python train.py --norm="layernorm" --norm_place="pre" --beta1=0.95 --lr_head=0.0102 --grad_clip=1.0 --decay_fraction=0.576
Each number is 200 + 40 x the weight over its row's rms, rounded and kept within 0 to 999. Layers, rows and columns count from 0. The size before them is the row's rms in percent of the matrix's.

# q: layer 4 attention query, 256x256, rms 0.0666, rows 121-127, columns 0-127
# k: layer 4 attention key, 256x256, rms 0.0642, rows 121-127, columns 0-127
# v: layer 4 attention value, 256x256, rms 0.0624, rows 64-83, columns 0-127
# o: layer 4 attention output (transposed), 256x256, rms 0.109, rows 64-83, columns 0-127
q121,087,225,220,222,250,179,166,89,134,202,213,243,172,192,208,181,221,192,209,242,180,217,201,206,165,218,253,195,176,155,203,230,159,255,237,171,200,196,227,172,213,222,189,65,208,206,224,226,194,196,265,247,188,181,274,198,207,214,173,203,122,202,192,211,258,207,119,188,186,136,166,267,164,173,134,223,193,170,146,202,223,243,222,278,249,233,232,219,159,222,143,218,232,183,266,196,224,178,200,225,168,164,180,197,177,221,202,177,148,198,181,196,184,204,148,160,172,180,204,239,125,198,233,211,155,289,214,201,205
k121,077,215,221,215,187,167,222,253,184,207,194,183,289,216,168,203,116,139,116,147,195,198,210,271,184,155,216,236,313,179,196,127,145,193,214,162,243,163,158,224,221,157,200,177,163,164,203,183,206,201,215,282,178,158,257,207,213,192,199,203,192,252,228,203,169,255,269,204,227,185,219,259,216,154,130,208,121,163,234,149,237,194,266,233,186,261,175,204,151,191,271,154,212,223,228,236,184,188,239,273,155,154,185,156,208,230,154,176,185,238,182,172,225,166,304,254,238,155,219,293,163,263,213,236,172,219,201,151,227
q122,095,195,189,144,184,209,224,205,212,223,102,246,128,217,231,268,208,173,242,258,156,197,177,205,197,140,231,204,171,225,223,187,196,217,141,208,216,292,125,148,198,189,214,193,239,170,163,215,203,290,294,185,166,238,89,194,178,199,271,144,203,234,266,207,147,213,186,217,211,161,226,238,208,198,248,181,239,157,184,169,203,263,167,163,187,227,155,221,208,157,259,185,155,273,216,138,201,180,239,228,198,208,176,198,187,186,183,162,202,262,81,121,235,278,177,263,194,90,276,222,178,192,197,252,264,224,151,291,145
k122,090,299,142,181,194,245,219,227,179,206,129,252,211,219,196,173,195,241,158,201,193,215,240,194,142,269,200,184,173,215,225,210,188,159,252,215,291,245,235,136,152,123,159,144,168,139,131,198,207,213,183,262,230,175,269,211,251,192,146,220,198,197,145,240,252,199,234,144,207,276,211,157,163,165,218,154,178,193,120,171,154,216,217,212,216,205,185,131,236,193,199,263,188,225,270,178,218,190,248,169,157,253,227,218,211,153,185,238,217,270,199,256,177,236,226,140,313,145,164,154,181,209,264,82,235,176,129,130,171
q123,096,210,142,213,228,201,238,288,235,220,178,199,239,218,162,211,215,253,216,217,235,195,223,202,218,230,231,158,172,146,192,227,157,91,250,243,212,167,170,207,231,175,223,220,187,201,210,92,190,164,180,161,202,176,160,190,184,107,178,272,206,227,243,202,174,191,256,168,185,180,222,226,239,108,207,170,224,223,263,261,187,203,192,267,291,136,219,288,243,195,222,151,233,175,107,233,215,196,113,223,211,138,204,210,226,288,219,184,135,177,217,281,241,114,219,225,211,215,180,129,183,205,187,258,228,207,124,154,132
k123,079,167,209,218,210,251,186,185,163,159,270,192,202,220,253,182,155,175,179,188,222,199,243,233,135,246,182,179,188,216,202,209,162,173,209,216,111,201,217,161,219,245,230,214,199,216,246,216,266,283,158,200,198,227,231,171,154,193,160,240,222,196,174,213,203,229,154,200,146,198,252,142,104,223,191,227,248,224,208,231,201,220,200,196,204,132,220,156,295,201,154,195,245,108,143,218,162,179,214,146,226,221,164,118,244,224,174,176,265,210,280,164,208,227,120,204,206,246,171,199,238,204,143,236,183,185,253,203,260
q124,104,258,193,265,152,135,158,163,252,142,250,201,215,265,256,169,207,293,170,216,203,241,196,247,154,195,186,141,260,273,176,201,211,220,216,195,138,194,154,193,245,176,224,226,167,247,194,221,162,128,237,206,212,140,188,252,156,193,151,196,255,181,227,160,258,223,189,243,277,193,211,268,209,124,197,176,198,85,261,148,158,146,175,257,183,216,217,190,153,130,129,203,195,207,205,187,214,182,174,244,200,235,198,162,185,199,173,123,164,159,214,201,213,160,227,179,219,195,200,174,138,168,176,196,222,241,222,200,195
k124,100,154,155,199,194,240,152,225,73,208,206,158,156,138,271,127,229,208,152,180,228,189,193,156,152,232,206,198,195,236,215,194,232,154,239,260,223,181,189,147,149,162,209,132,183,137,225,215,271,219,211,193,161,216,175,150,186,250,201,236,202,239,239,234,184,206,239,187,179,298,143,169,200,228,146,156,206,208,206,221,238,163,246,234,254,251,156,194,130,173,240,177,156,176,227,202,178,217,120,242,201,186,245,252,235,211,185,256,291,151,226,178,139,202,223,198,190,210,245,174,264,224,212,242,92,203,196,255,190
q125,116,227,212,158,164,260,146,294,210,265,186,189,207,184,211,228,203,256,191,191,185,231,310,235,203,242,215,169,183,155,205,233,194,170,224,221,194,175,198,148,294,141,161,196,146,203,246,249,211,197,155,146,282,266,251,198,265,194,222,156,179,219,188,136,224,165,202,229,128,180,189,129,263,145,250,158,181,214,145,161,233,161,252,192,220,202,221,215,230,175,240,240,93,170,170,302,232,223,226,180,203,237,187,212,137,235,212,136,220,280,202,211,151,230,212,193,210,197,188,208,163,257,230,166,148,197,160,153,208
k125,093,231,237,192,218,167,226,206,193,145,155,180,213,235,172,279,227,237,244,153,216,193,207,136,144,239,178,232,181,242,294,208,161,203,255,186,203,248,183,122,197,172,190,126,141,213,138,200,204,269,255,206,158,198,208,156,239,148,163,205,285,110,194,178,207,172,152,143,228,266,226,272,194,172,170,199,210,222,150,152,180,177,108,272,222,274,193,198,234,167,207,194,192,221,147,124,224,175,196,160,236,219,137,148,224,277,128,144,222,228,211,151,177,180,202,245,209,221,184,216,237,287,137,218,209,314,159,206,180
q126,099,132,192,250,225,156,228,215,177,224,197,223,140,187,180,243,207,209,287,185,220,221,241,215,135,148,226,100,295,152,137,198,192,240,230,231,196,201,231,243,298,194,140,244,222,199,258,233,150,177,249,195,182,253,219,276,173,126,259,210,188,236,182,214,242,164,194,189,208,241,197,176,221,279,177,227,137,197,180,217,184,154,289,243,248,211,190,220,241,181,240,198,175,178,212,173,192,260,203,205,135,209,177,191,199,206,133,120,180,184,162,169,168,185,185,248,146,194,118,218,206,182,151,225,191,161,223,243,185
k126,089,214,164,191,180,206,190,186,185,271,226,236,225,212,119,227,285,152,165,186,254,149,240,226,225,266,155,159,186,222,252,162,219,173,221,167,184,203,240,188,243,176,151,130,222,169,199,217,232,241,307,72,252,218,211,241,243,274,170,160,137,179,189,197,189,229,240,180,229,220,197,207,244,118,251,153,177,231,216,192,189,234,291,174,161,219,192,231,148,185,230,273,155,220,232,219,90,239,160,233,147,225,244,196,232,184,207,206,226,229,178,202,172,186,175,170,191,222,272,249,197,226,212,196,249,167,148,155,186
q127,099,167,205,157,173,198,130,209,237,141,170,198,200,219,205,160,183,160,233,124,142,205,168,160,209,148,207,275,172,260,253,255,182,224,228,277,202,211,191,171,199,220,167,184,196,249,239,251,232,206,230,174,207,123,192,229,138,192,205,185,192,183,210,195,182,134,238,212,208,167,215,267,188,201,303,200,237,234,235,231,230,182,94,158,194,169,158,204,243,214,237,178,160,257,244,261,205,191,196,188,137,156,170,228,156,252,146,140,144,197,209,197,227,244,196,233,115,222,259,228,230,190,186,174,195,304,186,230,168
k127,102,217,249,197,156,157,213,220,252,183,245,186,191,168,244,180,183,266,233,174,250,225,195,240,159,216,186,215,231,217,220,232,173,159,148,200,185,220,300,250,155,151,190,211,267,210,185,166,215,220,117,135,235,182,170,270,235,191,157,164,132,213,196,120,211,179,248,190,157,201,205,182,191,123,273,145,239,159,270,160,197,254,150,252,216,215,254,175,177,181,203,201,231,198,240,239,134,260,185,159,214,175,243,158,128,187,188,231,172,119,181,203,159,233,205,237,140,197,140,251,157,128,145,246,192,247,212,173,182
v64,090,244,193,178,200,246,274,172,207,189,235,141,202,101,196,206,216,240,142,190,221,204,188,191,199,184,212,235,174,196,229,155,146,175,200,225,130,151,191,216,137,227,183,199,274,168,211,194,195,157,155,194,262,224,117,185,240,223,252,179,212,233,184,169,205,209,130,138,168,241,221,190,145,263,219,260,244,146,141,139,139,193,194,232,209,157,222,176,203,185,230,193,231,164,199,213,200,236,196,195,178,202,128,165,266,163,179,264,214,186,231,174,202,247,183,224,255,189,322,190,111,252,160,218,151,223,201,207,208
o64,091,191,192,217,136,185,217,213,190,296,197,193,254,230,211,152,147,211,173,208,169,185,204,174,202,218,189,202,252,204,191,158,278,175,204,236,235,152,222,173,248,190,185,190,165,189,184,162,184,230,200,235,137,258,316,155,210,225,120,188,238,167,211,183,215,151,259,261,175,120,136,229,161,184,237,188,206,232,266,200,252,239,229,165,192,219,192,186,176,223,169,202,225,200,160,203,157,105,221,212,155,206,183,277,207,187,187,191,184,187,141,215,174,195,188,134,204,133,96,234,262,141,219,139,262,121,187,211,206
v65,104,126,151,201,161,145,158,172,189,169,162,205,147,137,182,220,138,268,210,220,155,158,200,179,109,194,195,203,153,225,247,208,129,180,216,225,222,199,175,245,188,181,165,224,259,228,168,211,222,216,212,251,259,250,241,211,207,174,147,160,192,120,186,153,209,167,241,201,242,217,244,181,331,172,205,199,212,138,174,162,191,168,190,212,243,225,212,192,212,241,174,192,206,167,207,249,301,213,223,193,220,226,228,160,146,266,207,217,185,202,271,237,271,126,210,230,246,187,204,225,157,199,219,206,271,216,189,128,234
o65,103,232,175,178,223,183,196,204,126,127,205,202,240,279,227,198,177,171,168,199,217,213,166,159,271,248,245,153,185,255,211,217,139,240,255,197,196,189,265,218,191,197,279,207,165,229,203,112,168,211,217,137,249,150,190,205,263,178,211,240,168,157,250,213,217,231,218,215,209,161,198,269,160,221,140,230,175,273,108,232,203,224,166,176,152,220,220,123,194,170,219,250,169,172,164,196,148,173,209,168,200,165,252,206,184,197,247,184,206,123,111,142,170,217,196,227,98,208,152,183,177,185,158,164,121,187,258,204,211
v66,101,187,250,178,224,204,146,218,107,189,227,222,155,142,213,239,290,203,204,232,208,140,264,179,128,142,237,168,226,216,182,257,200,267,141,189,262,207,249,195,192,218,222,227,220,173,147,250,226,187,189,216,198,221,239,141,280,175,174,265,154,148,314,207,184,173,274,187,212,151,256,239,211,262,209,195,161,162,232,171,206,108,198,200,261,157,215,135,249,191,160,228,203,151,203,199,203,181,201,203,240,194,184,209,165,194,218,237,185,153,252,145,140,144,242,175,165,192,255,169,248,195,249,204,173,117,217,208,160
o66,097,220,209,188,189,173,260,183,267,201,164,183,189,223,216,220,187,259,274,176,134,186,148,185,238,200,242,254,227,247,225,170,176,128,298,238,148,260,166,187,171,307,179,175,211,201,189,210,167,206,190,206,284,224,148,236,124,160,200,164,170,199,147,246,190,205,157,219,195,213,163,228,250,184,189,221,258,210,159,198,201,226,173,238,186,220,186,249,189,199,209,226,190,205,164,153,184,197,197,197,148,191,127,214,197,229,188,101,203,231,214,218,310,210,200,270,218,247,206,172,112,178,198,126,193,196,184,141,245
v67,103,157,223,298,211,219,221,190,175,149,134,172,193,218,143,203,194,159,185,169,142,237,207,210,152,209,226,188,276,169,192,195,225,148,171,261,176,203,269,144,213,169,134,141,178,149,200,175,204,259,186,150,203,229,192,180,201,177,170,191,155,195,159,234,222,240,191,148,126,206,167,248,213,178,231,216,197,221,211,214,295,141,202,223,192,276,153,169,207,193,177,230,157,184,148,131,253,241,251,171,214,260,225,237,214,183,180,178,228,153,247,173,195,224,245,163,170,249,138,210,55,193,104,232,216,221,203,168,203
o67,104,245,254,92,220,232,202,209,234,250,204,222,168,153,251,202,226,288,228,235,127,154,208,235,244,104,143,188,183,198,244,120,208,206,267,134,183,200,254,232,228,235,274,234,195,196,141,95,190,243,247,168,163,186,146,195,227,152,256,155,172,208,220,222,69,158,230,217,197,185,230,191,132,206,192,238,201,247,210,166,141,200,263,230,218,114,217,288,184,212,247,220,215,156,231,188,188,180,202,155,197,271,141,178,208,180,215,145,201,207,145,176,179,182,186,210,214,222,193,178,271,223,243,115,168,192,186,265,235
v68,094,161,238,192,181,146,218,202,180,230,251,207,168,197,216,211,267,232,170,283,259,158,198,192,187,155,153,133,277,129,285,265,240,215,169,198,171,186,247,196,164,255,240,219,205,223,230,229,260,229,210,179,217,198,205,248,190,251,252,185,144,272,172,164,166,225,164,211,233,202,197,192,310,196,171,203,258,197,207,168,216,211,192,189,192,200,236,125,138,186,186,227,177,126,157,271,175,180,175,217,242,210,196,229,142,237,128,282,155,252,210,191,220,282,250,173,240,180,283,41,259,215,121,170,227,123,268,194,209
o68,093,222,220,229,210,245,208,239,209,107,259,143,175,181,209,241,97,166,203,208,190,215,195,170,234,186,283,171,143,209,170,91,260,195,223,220,262,265,164,193,255,189,140,204,180,196,268,175,174,100,197,241,213,299,192,171,193,250,105,243,270,206,153,239,142,182,228,233,219,225,179,263,201,188,255,183,249,200,154,188,160,172,188,226,227,165,186,190,204,254,253,182,271,205,185,235,219,237,219,136,176,170,192,177,229,223,244,152,142,197,169,181,132,91,197,231,156,202,125,205,127,166,234,196,169,303,209,144,227
v69,106,156,147,213,232,201,179,141,214,130,179,162,208,220,198,193,142,165,227,208,238,162,268,196,222,175,204,195,149,181,198,180,263,187,240,198,296,218,160,167,125,105,231,201,204,81,202,196,190,227,289,184,191,147,222,186,265,257,129,251,146,165,182,211,215,294,139,212,178,177,198,194,196,132,177,225,197,234,109,243,176,213,227,203,210,263,163,179,176,163,254,167,214,176,132,185,174,117,226,191,240,170,165,230,220,216,197,257,131,187,222,267,177,255,230,167,190,188,222,230,93,202,255,191,226,243,257,130,235
o69,106,219,161,206,219,178,269,237,136,285,209,202,131,141,187,280,228,288,198,262,151,226,171,192,161,220,155,127,233,205,175,217,148,235,176,202,189,190,208,190,184,242,125,200,220,292,194,213,166,126,191,220,251,177,153,235,213,153,249,151,237,176,262,150,162,182,205,184,150,231,255,147,211,195,201,136,132,183,197,155,253,113,216,201,190,190,240,308,183,220,182,228,249,251,210,199,242,228,254,190,261,214,172,151,183,137,163,147,167,176,205,222,260,167,193,240,154,133,174,203,238,168,200,131,218,165,136,235,149
v70,106,185,230,206,194,211,204,204,272,155,229,216,203,199,207,149,175,233,179,194,212,193,134,181,157,177,201,238,230,177,117,136,164,207,173,170,188,203,219,148,211,242,172,213,252,193,162,223,209,171,191,171,208,132,190,177,197,226,219,144,236,278,174,184,166,183,157,141,120,212,152,179,154,140,174,182,236,244,224,208,158,128,243,211,192,189,208,210,126,140,223,196,159,256,129,225,178,181,147,211,315,261,230,191,182,184,154,203,125,149,266,163,168,185,194,232,204,184,266,201,185,148,167,204,267,237,233,190,220
o70,110,221,82,218,173,301,175,146,136,177,179,97,138,192,262,238,223,141,119,221,225,208,197,247,223,139,222,193,195,193,254,203,244,296,244,281,185,190,203,262,199,119,190,179,172,264,167,144,194,280,174,259,228,215,181,262,246,125,162,189,164,200,214,166,199,253,183,203,174,188,135,267,192,206,197,212,198,220,189,201,242,271,164,216,155,226,182,202,235,179,160,237,218,229,207,228,238,232,229,269,177,239,121,160,179,160,225,213,215,180,229,242,224,218,202,229,217,195,116,202,144,176,328,198,194,203,127,249,168
v71,102,230,206,205,118,183,146,209,186,208,201,261,240,259,169,250,232,165,161,193,176,212,158,198,186,274,157,207,204,239,221,141,111,159,201,187,234,217,180,153,293,211,229,303,149,130,221,205,238,220,226,209,200,160,206,123,223,206,258,178,150,98,193,155,210,218,235,229,191,193,171,215,277,209,206,175,119,74,219,239,179,220,202,132,225,251,227,181,216,177,166,221,193,164,201,202,284,187,253,243,219,228,220,122,209,218,216,121,190,246,218,193,130,204,97,217,229,205,233,215,203,225,145,281,165,163,234,184,212
o71,108,198,242,170,223,237,236,187,265,132,169,206,160,232,226,160,205,199,268,232,217,157,191,179,204,190,237,158,182,194,208,226,138,210,166,203,160,209,209,171,174,239,203,170,242,244,140,118,212,213,94,267,288,242,272,173,201,154,236,177,231,177,131,216,259,138,216,220,153,231,268,188,157,218,250,227,242,287,186,205,203,181,245,138,195,161,173,223,125,250,159,211,105,219,203,170,208,281,158,157,174,152,157,203,162,193,181,214,224,227,151,89,233,211,239,221,194,179,253,225,152,182,279,201,192,212,161,172,143
v72,099,215,220,232,262,275,144,204,165,207,225,125,280,218,182,258,197,194,176,194,213,197,176,172,166,233,190,242,177,203,286,166,179,191,224,120,226,129,231,216,215,192,167,215,228,203,137,177,145,147,147,215,132,251,283,205,179,195,202,144,214,121,216,240,237,221,251,183,137,168,150,237,161,232,161,265,236,243,192,183,208,236,192,175,190,168,156,280,180,196,234,227,168,214,224,221,234,225,160,247,201,159,246,186,171,272,252,212,220,170,203,273,232,199,215,164,200,168,179,239,202,169,193,206,212,159,166,144,153
o72,097,184,157,216,129,167,203,239,170,194,185,292,168,193,263,164,183,135,141,263,191,116,199,217,192,258,242,246,191,186,119,188,138,182,213,188,241,229,227,229,242,269,158,233,236,154,235,159,188,288,245,212,199,187,130,161,235,269,235,196,232,187,150,193,146,107,196,262,261,236,240,175,207,201,277,196,126,200,197,154,233,223,152,172,188,206,249,132,249,163,194,186,241,157,176,194,169,242,237,210,201,222,205,208,204,171,98,234,208,255,194,132,159,227,211,237,246,165,191,210,258,238,180,190,150,158,217,242,238
v73,102,281,206,179,142,217,246,234,163,169,247,262,208,135,165,249,284,209,202,193,124,133,207,195,164,187,200,177,214,215,178,204,148,176,160,178,234,220,166,243,278,120,199,271,197,178,125,235,205,257,302,219,199,260,184,271,285,185,208,282,208,211,254,190,165,169,223,203,230,200,231,194,205,215,231,136,113,227,247,131,170,184,167,172,228,269,180,157,191,162,153,179,187,159,192,90,217,143,210,228,169,172,174,203,132,260,172,235,203,245,167,130,212,209,197,182,209,195,184,204,263,249,115,184,226,222,205,230,165
o73,096,208,243,192,272,170,134,162,215,174,155,171,206,273,224,219,253,196,236,224,270,300,177,187,176,201,221,209,216,182,207,173,191,223,256,160,178,170,181,232,186,227,148,219,155,233,245,186,195,165,175,182,242,155,214,140,154,203,147,127,151,159,103,174,202,261,171,149,158,240,253,210,215,130,132,247,207,153,217,228,190,235,233,155,135,175,271,195,239,335,140,253,115,246,191,257,213,262,186,184,251,226,202,214,218,99,255,118,132,190,211,207,198,189,175,208,176,214,212,198,130,211,256,181,215,246,210,194,239
v74,094,222,195,227,127,209,226,261,205,163,194,238,208,200,267,231,226,182,174,137,161,187,154,209,215,197,229,156,190,165,189,181,185,182,182,177,220,218,209,177,185,224,212,202,174,305,211,194,264,168,194,222,229,180,259,125,237,155,143,166,209,237,269,144,201,54,181,238,227,96,283,246,258,233,183,128,246,236,184,204,133,99,149,265,163,196,191,242,200,174,238,232,228,184,99,171,196,200,264,175,148,307,183,238,227,210,175,215,226,192,282,237,236,208,156,218,244,197,193,185,199,171,204,191,215,224,249,180,231
o74,089,182,196,170,208,221,177,112,147,240,276,145,190,220,195,159,183,163,226,268,260,188,220,211,203,186,221,267,223,211,174,175,197,202,190,115,141,141,206,252,172,153,172,174,268,153,163,223,118,248,191,162,241,246,135,261,167,265,204,244,199,208,132,224,197,257,195,171,145,257,148,193,161,204,177,321,202,169,191,219,278,222,215,183,227,245,216,161,177,215,147,191,212,165,247,207,247,119,234,208,185,171,159,185,213,126,156,210,166,289,153,235,224,149,220,192,118,157,178,208,183,220,224,192,209,259,142,220,211
v75,101,259,164,216,182,224,125,241,214,172,168,194,202,198,187,142,244,199,269,213,105,209,129,169,255,293,215,244,182,128,237,162,260,223,164,137,149,179,215,246,237,257,193,222,210,163,175,194,231,251,220,207,190,166,183,212,136,193,179,196,205,137,188,201,213,165,200,203,223,178,266,182,189,237,175,182,188,220,192,249,244,149,245,142,144,172,230,221,227,166,259,134,187,229,131,173,202,180,194,180,221,177,274,164,125,169,203,241,178,149,221,208,196,191,288,171,215,168,156,245,174,193,188,235,237,209,161,211,191
o75,097,231,224,180,180,225,312,227,212,215,181,242,199,243,164,212,183,139,172,218,274,102,234,177,186,209,209,228,202,252,234,237,162,185,267,190,259,181,117,217,222,173,194,142,224,274,199,152,202,185,165,185,216,171,146,232,285,271,253,189,238,252,205,132,162,164,174,186,174,165,169,133,244,254,265,198,121,176,188,186,208,210,178,171,211,231,190,251,166,172,245,237,219,150,179,244,121,234,147,245,157,218,167,212,239,214,177,222,203,225,225,179,236,151,209,177,191,217,194,159,305,225,133,146,233,214,209,167,199
v76,094,166,153,273,133,244,235,204,212,163,156,237,222,195,161,188,232,243,192,178,262,232,218,196,216,179,200,106,149,281,202,153,161,220,252,257,185,199,203,237,220,98,254,220,178,195,164,178,217,202,162,206,160,221,314,156,201,199,241,152,212,222,279,234,141,182,216,156,125,170,189,226,179,212,271,185,200,169,174,165,212,180,228,196,164,215,194,225,195,252,282,201,285,188,236,225,173,234,272,188,218,199,142,147,136,238,163,232,195,274,238,175,316,215,182,124,200,168,221,184,186,204,171,213,227,275,149,207,199
o76,097,166,205,112,260,179,213,210,221,277,243,183,204,120,233,197,132,166,218,236,213,231,143,210,220,182,183,261,186,242,144,178,268,183,151,184,202,108,277,211,233,217,187,178,191,182,220,196,133,241,245,217,275,179,129,257,202,189,141,234,230,180,183,166,240,212,179,217,234,238,209,183,147,222,106,213,218,207,216,229,119,184,137,200,206,169,192,205,231,172,149,219,180,222,222,284,194,190,162,204,182,191,238,219,224,250,265,193,209,130,179,129,156,230,131,222,217,176,154,189,205,166,230,239,170,131,226,182,190
v77,105,128,251,199,169,228,223,202,306,238,193,195,145,108,196,159,239,218,264,227,231,249,171,204,204,185,212,151,198,132,210,204,184,215,215,159,203,219,169,257,201,243,141,205,200,256,229,170,243,239,236,167,241,194,185,242,197,163,145,227,171,216,193,183,176,220,215,125,257,206,179,220,195,179,197,167,260,172,226,168,251,182,275,186,238,235,166,178,144,171,164,231,174,176,200,242,154,257,207,125,237,207,285,218,189,192,245,177,207,177,189,200,142,167,197,158,291,240,242,182,191,124,186,191,228,196,220,143,180
o77,105,251,222,198,185,221,152,190,169,203,216,239,193,300,238,225,192,184,199,158,250,231,213,166,177,147,264,192,174,229,243,86,205,183,179,211,193,226,278,167,201,173,280,172,137,182,210,192,248,115,176,200,187,183,221,174,247,248,242,186,130,238,81,177,169,190,200,233,172,201,272,197,151,233,203,276,219,227,199,137,217,134,170,294,179,196,217,205,145,214,215,186,185,173,247,181,237,176,183,232,209,167,111,224,204,207,172,189,190,129,188,136,234,263,198,192,177,205,212,188,192,286,176,190,240,227,290,267,144
v78,097,210,209,238,122,144,235,279,254,215,251,221,192,167,179,219,149,125,132,209,188,252,155,126,231,185,194,200,192,200,237,177,203,193,236,186,162,231,199,244,194,173,149,234,215,162,193,227,146,231,152,171,201,167,195,176,158,275,245,217,205,144,130,207,189,167,247,175,131,176,165,224,164,230,213,176,168,213,211,257,217,171,288,175,103,145,166,196,199,184,217,286,163,162,207,227,235,186,259,160,220,259,223,176,199,209,166,192,168,195,166,186,54,212,269,150,243,258,205,214,205,223,247,174,235,178,198,217,168
o78,091,230,218,269,260,295,167,201,187,173,174,159,194,174,184,217,203,218,209,160,201,125,269,287,182,212,154,182,216,164,238,147,141,219,174,155,234,168,170,215,222,205,240,222,165,209,170,208,198,184,234,207,191,171,182,207,221,189,174,178,236,263,187,200,172,234,170,211,238,250,234,214,237,197,159,263,260,214,170,155,174,198,195,122,182,221,186,244,206,278,254,127,239,227,202,235,126,209,136,223,189,73,162,203,174,212,108,151,238,248,279,228,221,203,165,255,214,196,140,171,245,270,178,151,205,178,204,220,242
v79,095,321,228,232,235,186,195,192,181,157,186,201,250,208,175,199,186,174,234,184,178,256,280,149,171,115,215,180,203,195,256,162,223,265,172,273,231,166,194,228,198,152,238,200,204,267,252,181,183,173,214,202,187,213,175,164,182,196,156,192,193,225,150,187,263,194,220,115,209,191,202,257,188,231,125,135,186,161,155,166,231,185,233,192,157,197,199,163,201,247,122,158,177,181,186,163,226,281,213,231,233,195,248,218,229,251,230,251,162,221,242,187,219,223,216,197,131,276,211,120,288,155,152,193,189,204,139,215,172
o79,092,179,196,231,169,216,255,264,246,145,205,192,241,245,179,182,133,230,208,163,156,189,151,167,324,189,216,250,208,207,181,212,219,127,216,181,172,165,210,229,217,181,184,243,220,133,235,185,280,255,200,249,193,228,157,208,141,186,228,196,159,258,194,192,129,214,174,270,211,262,216,216,151,206,197,175,220,211,144,210,212,178,190,118,240,228,194,277,169,228,161,248,226,232,167,209,213,165,191,182,191,172,218,164,253,124,207,103,163,205,152,226,147,151,208,228,183,131,218,182,159,237,227,262,190,205,185,163,219
v80,096,246,253,144,191,211,243,265,302,222,170,207,166,191,192,231,184,206,213,136,184,185,256,243,162,239,257,231,219,158,207,202,205,213,194,157,239,228,154,197,166,138,151,190,206,183,193,243,206,219,152,204,258,237,112,168,195,245,241,183,252,162,240,257,160,211,210,181,191,248,162,245,135,154,211,264,181,140,208,169,154,243,268,215,288,223,101,169,197,246,118,217,182,191,202,267,251,184,200,250,169,214,207,210,232,216,232,214,192,189,181,214,191,181,210,202,261,223,206,191,177,159,190,177,237,126,157,125,198
o80,100,200,251,219,201,176,176,193,167,272,183,158,222,181,92,177,148,169,191,219,219,203,242,203,251,211,142,222,180,235,182,160,267,146,179,164,231,180,208,179,212,184,203,196,178,205,225,224,155,156,219,197,154,175,224,228,182,318,208,280,190,243,121,218,196,99,189,291,197,222,188,228,259,210,246,190,232,275,163,169,213,122,145,160,106,201,213,197,195,241,225,139,227,210,198,223,173,239,213,161,277,176,183,165,185,223,225,213,167,217,154,229,234,176,110,189,212,188,204,271,165,188,204,235,129,180,233,267,141
v81,090,242,192,200,124,171,203,222,189,205,169,198,231,172,254,174,160,211,193,175,175,153,183,215,212,236,230,178,151,165,213,208,250,177,162,168,183,182,76,159,249,193,196,211,242,225,173,212,211,199,281,205,173,214,139,171,181,187,180,214,225,215,144,210,160,193,226,223,267,163,222,184,200,146,194,209,183,170,234,196,245,178,246,181,157,183,167,247,206,263,216,201,188,165,255,176,195,175,168,170,189,181,160,202,256,215,117,210,184,265,226,218,136,329,232,248,140,253,136,148,274,199,185,154,244,194,223,341,204
o81,091,246,239,231,197,189,207,240,157,144,203,175,163,229,108,244,240,175,257,234,231,258,153,184,141,232,214,200,249,272,222,196,104,182,175,247,216,176,251,300,138,239,193,219,191,171,189,212,177,229,245,239,190,215,255,249,193,208,256,144,222,179,204,192,226,197,104,143,182,191,152,167,264,185,153,198,243,158,142,165,143,210,243,136,156,224,139,161,194,196,223,168,167,237,230,216,204,236,203,230,153,211,153,228,221,224,236,244,187,83,174,257,159,224,206,192,250,161,250,156,159,190,187,244,150,176,269,146,214
v82,102,116,219,200,229,189,159,276,189,251,239,210,174,198,225,222,176,187,217,225,202,154,184,205,158,180,249,229,224,215,190,215,200,189,242,75,216,217,163,193,189,212,221,215,185,106,98,193,179,204,304,176,176,243,211,166,155,201,210,202,174,220,236,207,166,201,183,258,133,198,230,197,237,227,211,159,252,151,260,212,133,261,228,194,247,187,251,147,171,171,169,262,161,206,203,247,155,165,197,221,236,131,98,258,142,184,167,188,173,237,232,134,157,311,243,247,235,190,147,262,221,170,193,234,260,128,217,204,271
o82,093,183,231,147,92,193,245,101,201,207,212,251,154,159,177,232,196,195,190,155,239,225,173,196,270,157,242,95,207,239,232,196,155,195,160,284,156,244,206,202,239,244,202,230,146,260,238,158,264,114,192,155,235,171,248,241,218,129,212,253,181,210,165,211,211,248,214,138,206,209,228,244,208,162,219,249,159,234,168,247,252,185,158,155,177,170,195,262,241,187,181,199,207,223,118,212,202,238,153,258,236,244,203,186,125,232,244,268,162,225,214,210,187,157,149,185,258,234,226,182,170,207,245,180,137,265,179,146,81
v83,094,190,157,167,96,152,239,156,236,221,249,236,196,175,236,226,247,221,166,271,244,254,138,200,196,175,256,141,225,165,178,221,183,248,159,172,217,206,327,160,190,220,151,198,156,246,163,200,167,212,159,97,198,201,160,250,187,204,197,193,159,151,182,118,140,281,206,181,228,145,189,177,166,141,150,206,218,186,206,192,270,143,211,199,156,250,145,164,192,213,219,178,187,214,203,237,229,122,158,125,246,212,207,225,220,219,140,207,234,228,236,248,155,221,258,147,194,312,249,130,192,181,247,172,195,247,200,212,199
o83,093,264,234,207,150,209,130,190,179,225,261,213,175,219,170,139,205,182,249,245,162,199,260,164,140,92,212,225,189,281,226,159,132,198,204,254,130,199,175,225,190,209,309,231,247,194,229,165,259,192,205,230,231,228,226,190,255,167,254,206,210,254,263,234,201,156,160,146,287,208,203,196,283,176,228,201,281,233,201,162,219,216,194,222,224,191,282,191,202,173,128,196,179,214,205,207,229,273,197,211,100,145,138,109,202,142,191,81,249,169,198,172,198,164,212,271,199,185,198,236,228,199,138,164,257,143,257,200,200